Weights of a small GPT-style language model, trained from scratch on English Wikipedia: 519M tokens.
Each number is 128 + 32 x the weight over its row's rms, rounded and kept within 0 to 255. Layers, rows and columns count from 0. Numbers have three digits each. The size before them is the row's rms in percent of the matrix's.

# layer 7 MLP down (transposed), 1024x256, rms 0.0722, rows 250-304, columns 128-255
100:142108091126166162112114134108108136081133135088095175143138091186068168061121104131087173137134110136141169117116078134064110125075117179102115125104137121150146108165111058134091142140163097141084134143125147149078170145154129097190092139137165100053162186156093090187077130099116098138139151086175136088118090131108092092165122106181074100105127147105127141147144164110157138130198
104:146151143138184136096088070126133174117192103117126129164098130140128127102121171109083064167155194096106111131138165130078145092161138122140099164103072103182123130059134094104161159030149075119161122094146081143088130126123104061129121104126207118104104145127147124198156104114112177160108195125130154103157091087119115126130151087176195114085104141165161152090112114187069121121093
113:146130077162155109115078104145107185130132157174166089090173084098108102177128144126134159095128117138082093146102103180158114189162125087113113119112152108121110144147149154194158131175106098098041054151132115132091147113130098151091097222099117153169127133130132116110128139199148182166175101073140092132103109128129120084091124141149123087111170151154184118131119083131061122178142
104:170127158136138122164134157082156161149150137161107102151151136118136161112148209134144093107112092144139166133200140134141138085164088126120119097107132157116056120111137105123139159170081066179154140184101112078176090173046126135139131128152121106169112136087137153110104110103103135178102091110113171117098151098183152128114150097116220158116177103179212176120137111118073125114137
084:112077154174154194101183089147100068117092104121122194086077090082150142163148101162076104097122115088157171097105125129113140090129131161184114174137105142118115077147136100148190127117147130100119157142104153106142080093119124075154107172150139095212131151061094081158113162132094116103147154158132109181123043152106146109152096127121159185169124117094132141122145118127152167192156
099:112093123128055095124150177162096173154152138137135066111165167132184100171107137076127136164097115124109136162071131112123114096094135117162110100078085145062154151188121083078188087134108144091134166160172141131093154125139109191140187179120131104159105124156122061198172161073165134087091118190085128119141130159091093103212120108195100081136097137143137073123116116136086093102142
101:150108093194143136145161108141132139072121075170173092163075154098171137143150146060125116132157115180122161135137105134173099162099099087148096095129144086155136165176129143104162129098166173141134118135097099143096117130133112172137100155126120097171159144120116117239112071120178097103148121132165127145122054147133163134132131164163161101083143116119087125121124082125156130145116
089:128122083179167126132107144108102142117126149149118162169154151162152142096109159113074152087124144153109144146119114090152121095148122122102127058179097111145111152137128079117118118139183135079205120163176147095170118140127127175144160188098174116172154119171108085159120076165093099181139112081101133151145116141077126132152135104124119095142164080157135134114138211162113157147131
097:225128118102036088159167142096155131095044142138172103132120148117132125173125116127128090138165143196149191140149160125188165122177096126113135062114166090128138171152121142178050129151093099152156125120122124126172136125119167126155204109156085186075122121139131139135150166101143122130100114127163178066164118093121125139134145124103053090097131152183211112090106208145137112125098
083:138124163149121140119101105120140158100096082103126165161089126129120156122166108120101128153125111124167103138139130159169088120120158111157158112135133140073125120144145107164118150149172107144118121097119088158145126141158132108140136099171175106130151153176143109174121105119100142116147122146147161111097113156119135094111113104111070113161151105124100118175167107167139129143154
109:128129120137162124081126134089063147157078107075105137126110046123075107130133081134113113184115177158150106124119115082083155141175118093117086106140115122171074116140178154089135101111104130137138081179109105150143110139188108123155144138177145132082140132115123150111140109118153191109124064147169099078132100103139126144186136111175179104156077128163101110172142105134199111092110
102:171094152076092152123129162116119166088173107105128165138155149174124095109121096098137132130125156174182096077170084176146158116138154095102159107109126130115137115172140139151147189149137107152160113145143122110119108114138112118130140168143122133136150151161134172143086155154107149111128115135172145094159187126176071087151113209179178051096093109141143146126107079087131088086082
120:137143100118142145101121126166124132137181163127114196125115107078154103100110103087077115077106149152138135138114176087154130112134109193140094118096145100062093138058179105164126081128161133089141104126131102118147118123143114088146117100161156127115141174175104133198151150112108126079104179117131128125096097158112127086149138104126099119111098115075172126163136172134133177172073
087:110116148138151087022096121083158162126140131058063102121136112129161122094103130122089201143138163142178108122102178149151202114073124159145066162108085134144127098124087110071091115150084197217152085127138130070170166134102158134086115163139171127143156153134108167129143191034100166115135137100117123137128167129118151111154061208154134113100136125154131077163137053135096041126113
104:140147117121169129133085120151180086130071147095107127084192111085125152137119144150146123108109128125124092116057149087112108110102139097236097064179105136124102130153122123118105113176095137131128164094150169142148172117149107125101170146104157131131099173099126107164149159117111161116152152112101121077141130118117141129153131068105115091129098134115157092191089087149141087145134
112:071156138074073176141121209149155149096125156145078105103131162102143133112093153132153117118154199181149158137114099138119149092119141123120094203158117132092092122189141129071093112134147141129144151147181170097107103114090135143054157057122143138194127164111136161162129132116218094123184163097148117146126136143132124174141139117122091096134137106185148165118107086155115159130120
101:181112169144152092146100178129148102141170147141130096084129151164136110080153161219121139137082107132138121128141081170108190068142138181080165119113130111127142113092133117105143131152101093053117144179072109158199108166174167134149131128105080146156118040101195135163153156137105076157092128116144090150130147105161162107097117156083118146117153164137115110052104127115152165107188
080:108175105139096165161182090155101063173037155090129154096145126069182137157147087106111127111073096120095118146160146132112114115120097168147129172163156121164136083123084141142098109117108155130140086163117193063197064124078139166136150188101106139155135141047149101133080184113112167157072158134155142090148136153110128167106089105102161151150109148114114172114143121125158101125182
098:147172098198122177108134183178137089201126141113142163157160141174120090161094152029098078113132146165123109133117163118103103174135105134133118085172108111103122148118082155110142146119154136121137151059097101133093098123137162116095211158135127156148089135066095092125156121115127098159125100107140165167141099095105118087103138106158069113123107151169128109119121061133215065107126
099:126102179119122157100149149101177171111150153093099163161156145167076167152142146134102060143151068163108130132116150155099147119141107150062132128145125172081139090106065145099098138089117107142109110144154128131082132130136157124109157113109125142119093143114096142141190145084130101166077132125105106149169216113164141183157234120151106112167134141150149130074147112133101098088067
087:161119155085164149177101098153182189139104107145118166112103143106112191162158122093118135149148108175079077130121159111086113102145127162104094077158069144138236121106186131116103161084112141146165170135155147125108170103150121086122140127141075093088123137119150113193108125118069133110144109051145141086166150122106081118117119140125125093159138145135060169174142083146137139135138
111:151148095128078135160136124150168113130106129079107140110177100124126093173116084070131156113117158187154157152096108104111170162131140125140135118119164111161068109162154136167127072101149081107148155130146171092106105143107156152126127098194183133136090085142131134143138108125146126074103123079126099094177078154084135200093166111120096109133177092099133108105180104121133117134109
105:122127190103172121061151108151155066147114138157113110127145168080084127138142099118054169146148150108129118182151123145172138105116136148132118124105160129154076087102077152199093172134141118156123084103142134126149103083127078113092045122149083147178130149126098101123108186129210159104105174186093163081164113120101122154164167189117149164080176128128128157152116120188134187131171
094:175104203124129109138063047105131127103149140140115107146113164121142109138118151137149110176104122151120128097090173164100084150112134139159139145095100110172180180126169086088120135142085152167162099068097096189151113122136169171049137171143117117158164114103149160146135180090131067144126101134106117155141123073113168129193138108127170081119126030129101098088109169152218176146117
089:176097116064124159142190186139118111080089121142131153143121121143076083149150136142119101162220101101124077127104114103093144134099063197111127148113116167134083108181087113114151103123143140158143150149116164114100065082142109169148150143157134139089204218148118093054107146165147111103102137119120197160125139172106145160206111124102131108158096106116115167178108165110120127163094
093:100070089151119111120116141118179092081060113111209152105097101092165159107172140102126160143163158140127108125132136088108155117080125103174118113156097156130170115150084115112116104095184144121162153161139103069114144190167159165153144153126161154121097175113097135140137122205080099137114133185111081096166134125110117117178132110147112063142050120154057133162136150127164122134141
108:111131147131155113145114093150113162112097121145141149169120183154156136120178094108111111200111147125121083117175131149120130128113102132118137113118048135089099108178130173130107141137204161135154148083200138178119146157104109127206158157112094097101186108059105142084141116122088105109135120138138079120089113160081113092160150106074184124148146091134093140163115148137147136092124
115:123107189151150130155088081130156135101102120133165146122154142130161194070076078084123143146111108064153117150150143162091131115133155163125117119110119073076142124117122159113137158107133151097116122195150101124163161067139167116147085136108157124118113136125116098149096110099126165115147168072135116149187078190171135130163161125108079143137146171070170107163137125159150131108130
092:109127169124114144166171107233156124121127197107191170076150145108194102115128130140134068123127177118149155128151166109164114163133119146130179142154130070175096129134070088116157149155142126158153137125120192119194098126129149088121146105135106077103088168154127091077140148167126160132163147124142144183120109083099076076090079195103161148129069144129142170142127108157093163149097
092:120082115191078135120117072101117077144140056203143080129099087117154138121160131142165184055145158129120133110113107096142158193164168094123193121138093146134154163120169096080122090095103137125100148150135108154133147136102152126130090189092143130152060133145134112181110111170136150169123082125157077113118154150156134103152061163128121130154103171165144098115071148112081083127152
109:160182055196132168186087093109120139162151112067109115140082147120155137121083180155106129116131057136125184104115111083122120152089117174146124150096125130118111098142122118118137086157164086123104081150085158156170127122149129105144132143153128147112137119116078126144122153185118145101145116193100132132145127182145113163176151164107166119067131118114099092098188090183095118068081
101:158139107143131166131132130123110085133109119131108164167151140128104137143136169122119142139130101140136133146183126179145136089124105121132110098123060151141128073127136108124067101079124111079168146137106164103177102146117157183113141136157120138167163184144079188127131107112105106182137114147153136121148118129120137137105136088163125102199114151105154152167166108124165133181118
090:155098166158093116159151153132073149153079126145158114195141182079118068108132093151136126156183155119134100080166119171170079073147080174128119118144067096154097101162148119105124119123103192123125147142132123155190074098137121139161129135099173095171179185092200173131150132123115072088144136131136148146112093176126024129201126111139119137116148080119162153094148116123127136124114
106:130171178110069161155085097109136113124166138161127113140117173094195151132144192108133105099134193128120178124150095133171141133117137118076088157140126160171098121099118150193156140100043119143131168103149178182154099123081127135119126123110103096041134157125067179055093164135136119102072106088105123113086163109107112108153146072157157120085123145138110157097162152154094130097105
110:131100209086184136082078102099146126109156121127122142135112105111099130152120111107149105229053105116104086104143147123135138121054117133141101110130128134110125137116116132159115102138128131127167147090147135147112139137175075059184143122133114154048140099152112119056108147105137166129077140162123099133159147126163127121138149117148100129101163186101170193109216096161113111163215
087:093120232164174076122104100070138167133142192097169119133143116125133102118144137202090162148158088140140119108108096113104197108055081169029165190075079140082128122118138176135130106114144115145129167111106107084108143163122162107162161078134142083079135094138077069092089111137136127144099096096105072145107157114116115162166105151160157180106129115123151127151142138133118123130077
109:111145109135163147083140128096144165140117143154148151155120157148149149123123148146122155217106114098150126136161152132154126108099112119190099118159092129121115174073110106163108129137164125140126140082131123086133157106171153116111124133142127152103183150136139068125123224112121099092104119099093176059139131062162132140118117094108103053168110155136107141135188111086058118084146
089:121129091144136181108081155188137117134114084092148142132106113106151178100121085166146133150055104106131103051131135065131122091092105165153151129158164102149143120099098196187177124114105153121165144075112169111109108067176152097168129154068131148186120171138114121074123160125122125070134152166152096118027117093141106176107128152203105129109128129086160133145094046155139148163182
085:095112105100095110144142107154166084169133098125209120072155128137134137180127182145106128100154146079119198107125154111110132196148110162164117096111041127183161108111113113120132103095100146101083119151116087150186074104115166106181104135149123133182073084061095124142098105107149125132104136163181142181128128085127080122117074165123142194152110177158123146144152132112156152155137
103:086182151161148145132082146192143139134146112094133067164116180090147123122121147110074052194150170126155146149119201141136086141130062159154073139123117061127129139157121118198096159130101133100135089147124173070091099113123120100105086082123091153152126136116156167103135175091171090142138176078146137091103145102111132173114136114099136065134152094147113119101132117128171142128120
099:124087143107154124147087131133181057167115109167163155170116074162148107120113123169132132175186152157124164133137145104113088119107068140175135074126115090138132163072126121139137154107121107132119165125085154142154098128174063162079122141138146145043067101119118125126131112092119143088140121094160149197079132129077099125135130091120134127061118176159111103125120172143223192115132
091:175139077147128131108094147115089127081136084132097130151151086145091147114162143065155130152099127132093147142126166132161111119127099154067107168137092112125129105153095197159139118080196132063104064159154143173126147156166112096161094102121129137143128172190138152132126118064115172120111111058109137093105103096190125166086111139078147168153072126143154113102132113206146068148172
092:165124131112153106135173120131161129114127149173177138176140123138092145167077083130121109118122100123150161163137156149178121140153128114148122157095099117117120153138049096178102097153149069141100143098197128175143083135117158123111121082079098133116081130149133125140173069149127051154177111125158142149174160130145045143124128099109109120119169105150143087089070107102154137143114
114:172179104096043139182084102167134107143088119132144099080144156234128123134126082179144137134109080102126105136125106084137195137073073147153099120162149145129150143135134149132135161177173111079080098118048127136125153105149097135099176139128138097098076082163157152169130184126170145141117163092158139103186175110144159173119095126120105157164075145176060149114189106137122083149110
105:225111124095098142195106169158191090089130141123101176170111134178161120108085156068114118101125131164137093120113095168158056121117132209134176120115072115151127156124166131140153090113133207064159187117139099145138109176153099141130141082095083017154117142135115153126142176176078100166083161135131116104106125088165138115101064111127156078106140080150151139143159081068131152128145
105:149180140129160152160103142194148149193114143138136077186166201118118145116116188206126078164120094083131135151145155165133110137069162087058110159099143142159118137127103146099160131116168117123171107135151106117176079160091170081071127149088087118099181097128112088097118092110141135128124151171155156212083183158142091169096146130134106140137079133143108141084147109139155126136121
098:119094170119110107121103114142138143192109175155159170189089150114141139156124187139183095113158114117128116119157159142121117138143118118113124060145161163141153128130130141105169132120142142140104112145145057143103142114094114148127128116161096166137143116134043118140106127135122167111179116124104132086136192050102117145130110117087130129111100172187095120169101080124132111086089
105:213139141126147127153153074079073201082169144100098156170135166108105133143155162165115134132152110093034168090132123153146045086126076152110151208137168167119068171132129143161143117135146094149054177149103096137109101129161107113102135125179065095161115106101121195122106143093072125117134114138083137094174171133104097142147130178112176128149104111085110108108122101102067113112153
099:171107093104134127171127121133121147108196102162117040115153163094090110131109191105119143153123120130097112132176148078094176122147061159173114116121104120131105124069114140120138151105164103208142137179115140140149112177104148121199143118132075192114116136153141114098141145164104118127114078147043138110179117184071153101127118143150096163148158161131196205124120107217091122120151
097:150168125145120156151112141092085149096130115136197086169135109166127144072109138070133100120102131114148088104147153155094084164150115163136141143073118110114202112164152164121085139098123086161107119184157117107135139099137144093189121140205135128132126088120155141132122074120093127149117133125141166202054187179101124117112125188153193179142106112171099159095151156088183161130161
091:117140129125115191091139083127119070118149063120095183107137164129132121108109100124156226169184147160125113128119166101102149123143140109198097119187141136098171124125127157118107188150106122149107130141141123137115123067176139142133169163136113084148199083124123204108099110164146115092086115168180158026172135114116154121139185184064090076103142108117136095143177131108123132124044
096:113137128079142154161134136102119109137137128132114148143130144132192148055103122133123164141163155156132175156113134088144144099174103126189132090131120158150178139153129133093133107132092155117112108140147073142146146167098121116121148158081150166132096109147116154161135125164111107141101092106126108088187113130077149124131094135109099131105175120123108113097114120081149138151116
105:143111084079089128132109146101096101110180138096114120102182115156138114148086134139116130082148172177105158164157174142119146132115180100108111119159162093088086183129159116101215138190137120140153136156107150113127135143102177058127146117095132178154105176146184172140137146118110110107132121106105092099097081096150122156104129123145059097126179088131144156207119121146106094114084
094:132152144103139161172124092152142148150095163047156148132122077108175142099114114114099139133067114090085129081162147121191084101127148145171182109144091123151102168107115176122132087139160087102129115115127135136147128111155081111189095123166129110090146103105077125184058178094106134129065171120122101135146165198170122149152125115157139163050114103149160126133142137077181129098140
111:105118139145137056086146081098143136100148150129131106149134174141134163134098178054150209088092097153137087109194117127124132131095119132134179071108086137130138104128119113111127142102124094119158107154138166100093086153119115153118164113193203184140082105190114084140149164104112149127097128168091110186122101088173118118104108149133126144167146107229138162144133144161165106113120
# layer 7 MLP up, 1024x256, rms 0.0802, rows 251-304, columns 128-255
110:123118121138186108088155171143154130102175114143133152124173090138155096142085156142114149114127203097126143117143074091086144066095146092135123092135107177110185077135105160109089135174122136089139119141087124091141139083164154123185105122081117120128146108151152079122107144108106116131135108103195126109091130055108164134140197144107106103114158157118094133177110140112182073128151
111:116102145178122177083116112120120148133080114201165085116111113132129107113083144140114129198151142074086134132144078185113080140148122131160071122108199091103141140107071151162123124131128114065165150110104080167062120096201157157191097138056086142112135092124125140079091109155139123126146185089200046126093080182140178102139112101054132137146114126142164146146146121141130151108169
102:111167136170100126091108115108071112112064095088108090105146109096120121143090104165143116122149213122194170186123120136181099191107142135072145116056151130090085115114116112145140131156108158126089169092137109193143162206117095136156157201121129095131138132137112198093206097136151063138089109096085230115095127146134138142080081115093107114128110135108093099127128126110157084108125
087:109141091101149087089131112118143134125135141133130113189164165095065092091104146142139145117125120175124108118170168127072148150140144098182130058158127139092155160147099187160158133099089121108095133110151146193127176093148150131132131126115141099183214104187071134138158127077149067120086146062115116091104132137127126169129101167156186099095149065032106115136032142111131125129134
094:133137111155179094128151134154137140135127133136080102064067103162151135117090126176126164119157163121186106164126136158187139100098068157134096097120133083139145133119145159143096112141054101114140053099141163104165134083091152143098093116103073184154180116173082083103085104129179147085107077104135125149096066173165095115075071151131191159114127194066071150137125157139142165125104
101:071109122116124081103167141194053123134110109140105158116154172117092099120070118161184089113145121115058153087109104107124142124180128104176119175114145179114086143112122130101192106217100101161115148181123123127144134128123116122138132117076120109103131072073170094017080118168093124143128130089066170154098187143135110143130115152090141160090128130093118112138116195013147120084102
085:136114111178128120191180080149146132101098141197154116051071077127120144078140151215123134148171200077089100159095143160174138148094196135138131118124175128098108124114141103125120132114127124127114135092119130170086167114118129127117109093174215128106128144191168161082162119120165116080146137158112115130128136104187115136123100187033177171168122110163119094121108095112107194139165
098:135124152158123119129187138119146129087137120100185141091089106187124066208174140100120154116150123092193190090138109135159098084163143120137142050116145124144109113119110102064068081175160130154150111173062137106138072120148164114080145127127086113082104113171134115143144124133152110150163156101127128136141070089172130150163147186083136169169161130164116105119102201139125085118153
103:153149154121106129141135150150150125120139098146095048131125177140152129114149117216148098159167103126163136120087137106172098169172146151092154094114149116089145180111077168174138104151165098108162158083104164148135148155131153120092109092105112149102111149181107096130167098089150094116174071147161135096133082142150200190108130113078103104165143088174082094089110140084149128081115
110:167131138175090167127150100109115060167060085118147157168084136122134095130165137176131104150139110056076164178140133181156121106088160112132098127158150125108096161138074135103168049103154116132133160114131113170122145219117130134081144136144161123196089155113138138121151149172164178053169148140142131178136108179159164118172163123139119150135143136106115114081171146082093171134121
108:169129063157132179139155130062099070159133113082085087161056050083136158156200145115162101127125119157126159109098075111160098108127163124100165142169095182098159130117116156126176070137124125104146099081099115151135092113124093119135072100137119165171152115160082115159127099184127131081121130146128138148168111110128176175123128111117088123122128130117107114160076120171148133076152
115:152152108184083122083167095129094137117141092154142057088110151139136100157084131151153131086096184169110137125140167135144155164118132120104105139129125120115166072133160182120078108226134113129145144199179102160164180121084132143156161108129181136162127134109166091102138083094091104079179149139164107131115089140166178121146088122127168160131115123025113123119129109085136155120096
087:164200144155088049116192148171148110139175142185186098154106170138095152107089158067145151112144123103163099168142072077171085175106180146150193121151124147111187157121178110150147131150132084145101094120108114116070095062148084143118108117151145139116128123114135081118163133169131143157129138113052132139128129115094166134119118127120128172067099129100106140110096112119088127168072
107:130081102142078105108115120108112157191111114119137086150154132133120121128124147153086093137129118083133148148105100117114087137161133081160190126107150145132191131083101163179117110112112155172095157105128111108129213149113113137156110172119135148184110120117117086090122121136149137133136160140103126132138092128121164158147164205140107097130074146083133103132086154132114156077179
105:171100154132065082115193151114107071144071128150157089084123074147033094165119139163151100148108098071105169132095105106095179153089141147153213099092137182106169124141137147186118076141138140122124141127084122146086197104162055147133139134127157145167113085132110167135147130126113155128115020122151145084119123142116141177141158163081129186153105088128130107139109169128138068093101
102:105165108145114135160134161114092090135111130094133081151086103134088185132179169128104156113114114158147180120131067151197077151120142135165171149110150165051168142100118157115145105142122132116115154112139147199116114083072093148130156108142180126125128134132169118108094083123161115102143143158175105111140123110152126188150086127106124170159101116153126106115080149156122119120189
075:117102103117155082210093073080138127100195131124176116138101074139109128140131152118125112173183187162147126118054134132194142139115189128119147134140122157098117174157132076135062127129156102122174147150169133150118171130101139125138100090112150123000157151134099124119112130130146148147205091181103154142177126125177171083078184177105122123124124157156225134099104151155117174118104
092:155078152114100142051108181130139123098166115130132133099167153123133156121165111137079123121183130071088161050080085138188065136076142140109137177140122150103132127155179146112181148149180141147083091118154142085125137132140108137105105091127142158166116152148166136090089127138124137159161099120176152035126145177156156148126091128083109072132123102113076133111156152124100191080133
104:152115132087164129132181142092095148102131101137067070089084124113154156130120111133129155074186185096179148116089094138149165067093168065175167101059097161113092093065121210161102160137217074115175075127176099123131111117139116180142113119119169143174106136132078144163077145147108143126106100134108157112126100092113135134111142127117139122121103093107133104089137196172120137103140
087:141089140162158183126177131140070071124173125142178190153187094120103142148126128129126185109130156091127146116104168088098144178139145073113130095121140104119149127150141101133156074199113096068089076127097142133133058151085151140141107132114149141150124122117119108151120087158181071132071162125092133168102083113122087112147172128130166186079163079114143130142145146162123162080106
103:091116130163114110125171151121123106086046078140118146093128115126140077138127120120129094107081136148112121078162117088134109116088153131127165154142164194071126079063168146115114120162129126137168107123109151149131120109108138110130123157160228170162107152150134077132097093139161119055185193113076097171110143135135153185099111144079116156138111154096107057087142123106186183129123
097:148143118126179154150131100119111136156103091162180065120117138125093122094103148124139140072132152142127143100093133157155122129064158096106139111119189145091123086085135137133179159170059140132156089150135152104194167181120144113141074175097145113130125006131144077082120106088104090133105183089163142143120129162183184172154116187142137099155116110106070101096059114057163141121119
096:087182118134132109103128193110167088073137096143170134128128085112141133119078113119110110063146199121092122117113095158090136054116142112086128153079133150143123117143089150139155148159108128080086104134158136074144062152156143148152107093094146125191112127134154101144068153156151147068145159138184150135101104146143165145061148175141094107151170091090109144078120090135025118140133
095:146149134214172084146118164107066125149082118128116113140118105103125130124142138092105140106168124166206075179082172124192061104132143134138102125107173113100096153152109149096169176110101093156137090146135138178129137123097096171120096064090116097117096101097172127126144119147161196120138104148135125127092090114120182229130141092185076149152096123125130113117088113088127182096091
086:097088141148134139154131151094071138159185102168073138108134148087107097137101138142109130146110109122099099140115133117088074149092177137105128156128116167110121178101144138157138143197122084052109126147151105113092197094075114154116068134061147129142166105106109083079136089153160101139136118118157122140127139089154091148131082092087143153125089139102098142067070148119098166086109
097:138154134105138130118116174099091126148133121135143162131104185143048073105105103208161172101103122114091166124149188166118093156093184088131108086149136136150122171142154110090107130126141134138186147071130127218159130151070084120103083108085110138126142097182121141087140155159167106124162080133127148151091141115121114117142079111061131179121183064131103147177104155128146133035104
118:106100085122175086168170201170109132119124132139124094120110147138087085124204135115131132173123120067173111116108143133135095139122083108101109130061147150105122178089105152071150127105139100132122058106099125205145141140125128151137142118063098117124123080092156082144167103124127120104190115126120146150072109174102173126120129141122084123129143166180069137160111170100183149066190
085:165094116120110064086071121056171162134103063130108101151169147162075106159179128123136083095162114129180057140105109134134142156155141137112138146132151184106176096056129191142153149170141161135078085071136159155114151126169089153164113147072111102179149179118109169145149102110140105105082144139159094136131126172153131122105144148121139121128174066068111136130030109066152098065139
097:050087134087086068129106242137055110107147109124173138157128144107115120095117162155109120162156183119124160113102084126205105118190097130133154087128158103035149182133169116127124088139142107118131162148177146126148145121130090153148148152115123069116175141124122124118114105155143117201116176087202123155120092158152142100119174087069167109149133096148162165111176128091127152104096
103:142062202090109100125124185171123121127113138182136095087141137091088146091139054143140098135112100096131095129153126170123118112153197088142172065139070112129163140106158152178129116111130108136172108131118112138136126081119134111163084125149151122123066162206199105079108123050093085175088085069129113127110154145110162093103138162207124114106082089105121139102067195072182146173146
101:067146135132082089122103124148178097112116093089095102131134145205056079147196069117105187081125110124154152148195099151113106114154148089158111090128105204143126132142114095102107099113093102124176212089131148130145103114139133094149159116126139149087128135158102112109143132139137088160078097152128130145145105091137145088105057137148114181155191142146103100147134112107142122115140
098:132135102203175106133154182142157105085110114142164109055110141151109074172119175148161103163116164110166148088057177113074149214122158150148162159130116149074115149097083129154140117147174095119116147201040113122149124140171097102146072138080127157132101119129158076058084134091204081148134201107125113112119147143143165135083170132074143135177191115122155079098131125195083133167180
102:117127128163099192088114178104099152135109089135122142123122149142110125113068145150122180080085182105224206131169118123202096152121149085115118150106114145125094104107026145170183118121103080155118152110075124147175157124069123148116143136113070139131149115096133136114133115107155133069200110093139135136141146137110103135119091158104207126134127125097095142148151130132081137118077
105:128102174177147103133138156108111113143125162179096074165166165090141124137097133134172161098096109125080130120125077103081124102127157089125173144114165156131177161119096122084121097111103139121162103196075127173118100079081089161168142144083090164198124090138141091110117154135135132132156138117149118118113114150122126167187098157145128148140107037133129145127094146154121056083112
098:141126105094111064128144139156112136121171101156116114060151070139061141106125137115188074118179171133147226145161132111081139179135157125120097102145115088130136117120134121117095128091146161119147125106118196164170085048125097128127134132074146102184115131152124176139128149146159146063120157096139156138126086115163068074124132127067130177101090081100093198151124149090155098117137
096:145123103140140104101099178166097126151132115147106122056110086136092103133183109169144122110179118111161159101122096067118104150128123102061137091129142158061186118150056192096177150165080141164088129075158081147080142136126067127128133099089125125176126080151166134124131125188132150199086106168103176152075130118166115132123111173125099142108172108091169121150111154140149125087105
090:133141154131132085102119124124149116133097198160099106108093124135133176135120101157123065080156128139148138133106129175134105145214135115132160108104119166069153103126118096092122116103154113111097091134142104150180129141123102145127122141148151144094120155175129069130129107127106162154114042086073136159173163155076098116128109141112098132176129118163159116156120142136050089163038
073:118135156100087128215073161100112074160154136100120154167129140171134110075166061131165154125170068146128135134105117094186136111119110090145087169113169114142100105114116157124104177067180088114141115132099165156122159134131104109123118160149160113121127155150136053143134089144082107139174074120146120087098116105124180102127187128098116127150133049200083101080162138130141111155153
095:117128140132108124136160139045207092168052140127120078129124132153100075067153107168166156141124167141129103129180136173125138116114135099150101141082109165117092115063099091093186142187071106128145150114135123186097155152119155055133149152137137174125139118110126078092159109073139124107096176094123084143131137169116204105086118117096110127177072071105108090131118173128120166140112
103:166113176082126120107174101080057129132100129157183056142138124085138111193140139138167087116123174170099082173119105119158137096135173081127134213130125161131185128119074131124144128161128165158149164141151138094144155087123122139173144050115133113140165119149156142070133090117123124091164109097124115166123083146139110118111109094149087161147152138099128096105119178141107117152181
098:117102084146128115113177151151086184204157143087168148090132158130107110137104100214090158096106147096170155128118116156148125141152139100154139101126145134095056137114180118128095153194090084138183154113143116104093108139057117156101097146112129138145141137073151088107116107128148130150135118123123165189178171116131101100131159122136111144158138142138136115108118153061093138099067
092:090113164068111132121124139128138120095077077131131116103097105139136162099143184142160159132190109111061165038093113156129110157148131171152152114135179080116092076082149138139138154196185186136133132127101138112131129113095105125202113127149166147183153108130141112168110154116112122093081173146163112118112115151097115142138132179114117130176176165139071064112135165147181118140126
110:123139153173096071149128073144129126120079095178170148128079148177122067077095097109160145113177105096146090114109081105152146113081166110109134154138142136115162148158212152120106085103093112174140147073163147116185148085108113157166136084150187096171092069196177129177168101154113078099132140143097074130177118109101154153099103076117117147180138081117097137150153148094151163140101
103:157074095145121133127155141121126137098074084116147153161121126111141123149179165155081077121151069083163160122144146069161163132094167106129203150171165137107176121118069136059156123073148220119164139152019112173172167116117092095111110140096144138155105092111117069114114137142144195101127053194204166052114155164118136138128127126101157133107082098120211126128151119145132143090156
096:105074096142095071088123134101110110078104087127120162074105093130140128094107078054135166096137143193168120106156085106142128124166102169188119094168105126110157138172113143171129110146080125128083111154108142128141128064154119180145112134171168167176115137115165185164079171099130078112138055103114148081178039067152149042136108157146121136119167144132103130152117146142100106131130
095:117113116088115090139118170094110129127054116150146144110131140084136124129113108156089135120169166152163106069125122165092106196138147155183155055147082101060148116109154180139175152143205104148122085108113186168192146128124128116165093114095188113141136117136184165091120124066153122132089124111166145149082119148173131139132142159110060069138145069095121141163121150199206157100177
108:141139097126176149109121110070049094107154127134152093181074172134087136171146182148159142132153127148145148067161129143168087098150139129129067133106110149099133135116068143113169068153185077066111093143124149178214127136096068163133134155145139158137091113138103121144112135132204102110157155158133086145105171126134180129149093149102105148108089168172106092091148126093153107084067
102:118131153103168123110130096135106118147088122174087170107159154170143100073161155176210133068103113144179171046154106144162159105093148085105143109132079158127147138101127108126154098105177140106089145086126125068136104136155124204136081175113118137150162093187121124138132097203108105101151144124154129155101124123100151126114153150147121150178170068104106042080148138140182121108164
107:087117137157126134096152174089160107142178124145166144156056114071100127145154135139089101148086102073107143108196102084111192130145188133159148133140116115132153156114132163118074037111116130129120114128027199145176135114116095160161070117087131144172148191150133088145110093185123174100158128144138110121110140127113131103083084136102163095158091130175129173142101129114080130166139
097:127105167185085144108148104117096130082107154162154141142188121121120191039128075164062072149136102071129139146148066122148060165110099081119130146156150156168121134107105088129164043121100116122157097097115131165165114104064131152174133119106125127125158145139132063100128083122161102116120138118166143205109125160111156101131064160155142164126099125122146095141107163119103126138198
100:103112108107112085119140140096094143146119113143142163120109133120086071087195132197111143184136143121138174128160117141171040213097174109120149096170173162098173098120114100102131128161099133097140115105111120165182143094114139115148074148103114103149187135151116112093127075143100168118184119102130125156135133172112181117150112115038120110157085086112136093101151174067124080101111
110:211087209114105120124149110078115120138128166154158120138171132091119095094081146148116134119208134124093128070146145140097082146147170132155106186146098135132109091127108170127123121129188121136182093175099124101165106094139095125106133103146149099145094154097121116101132093130130095093172123103170068096151167141180116143095094157160117176165128091101120091109119127138079184144051
078:182103150171080119155111157133132147145157069104147100123153115175126102084196068177102128081112153090138151107095088149124121132052112139114144182149157116117152074150144105139158160139079164163157158152111146148073173133131180128069144130097164192145145087144165134123169087117130126087146117131167167085122082163118138110178182075069147111163137134136095106109135086145119107095141
116:114137191136167112127149142112121131057122145123135115119128155149069104128070126093150136111192106117107175118160080158115086141103102101095068115119147197105158084126135139149135184100098185114118131148109193190173151106159164158136100146104145147157128128136095100170134085105143131111208128090101172102147135148112123120118089158118129160076068095065134153171116189154090134099087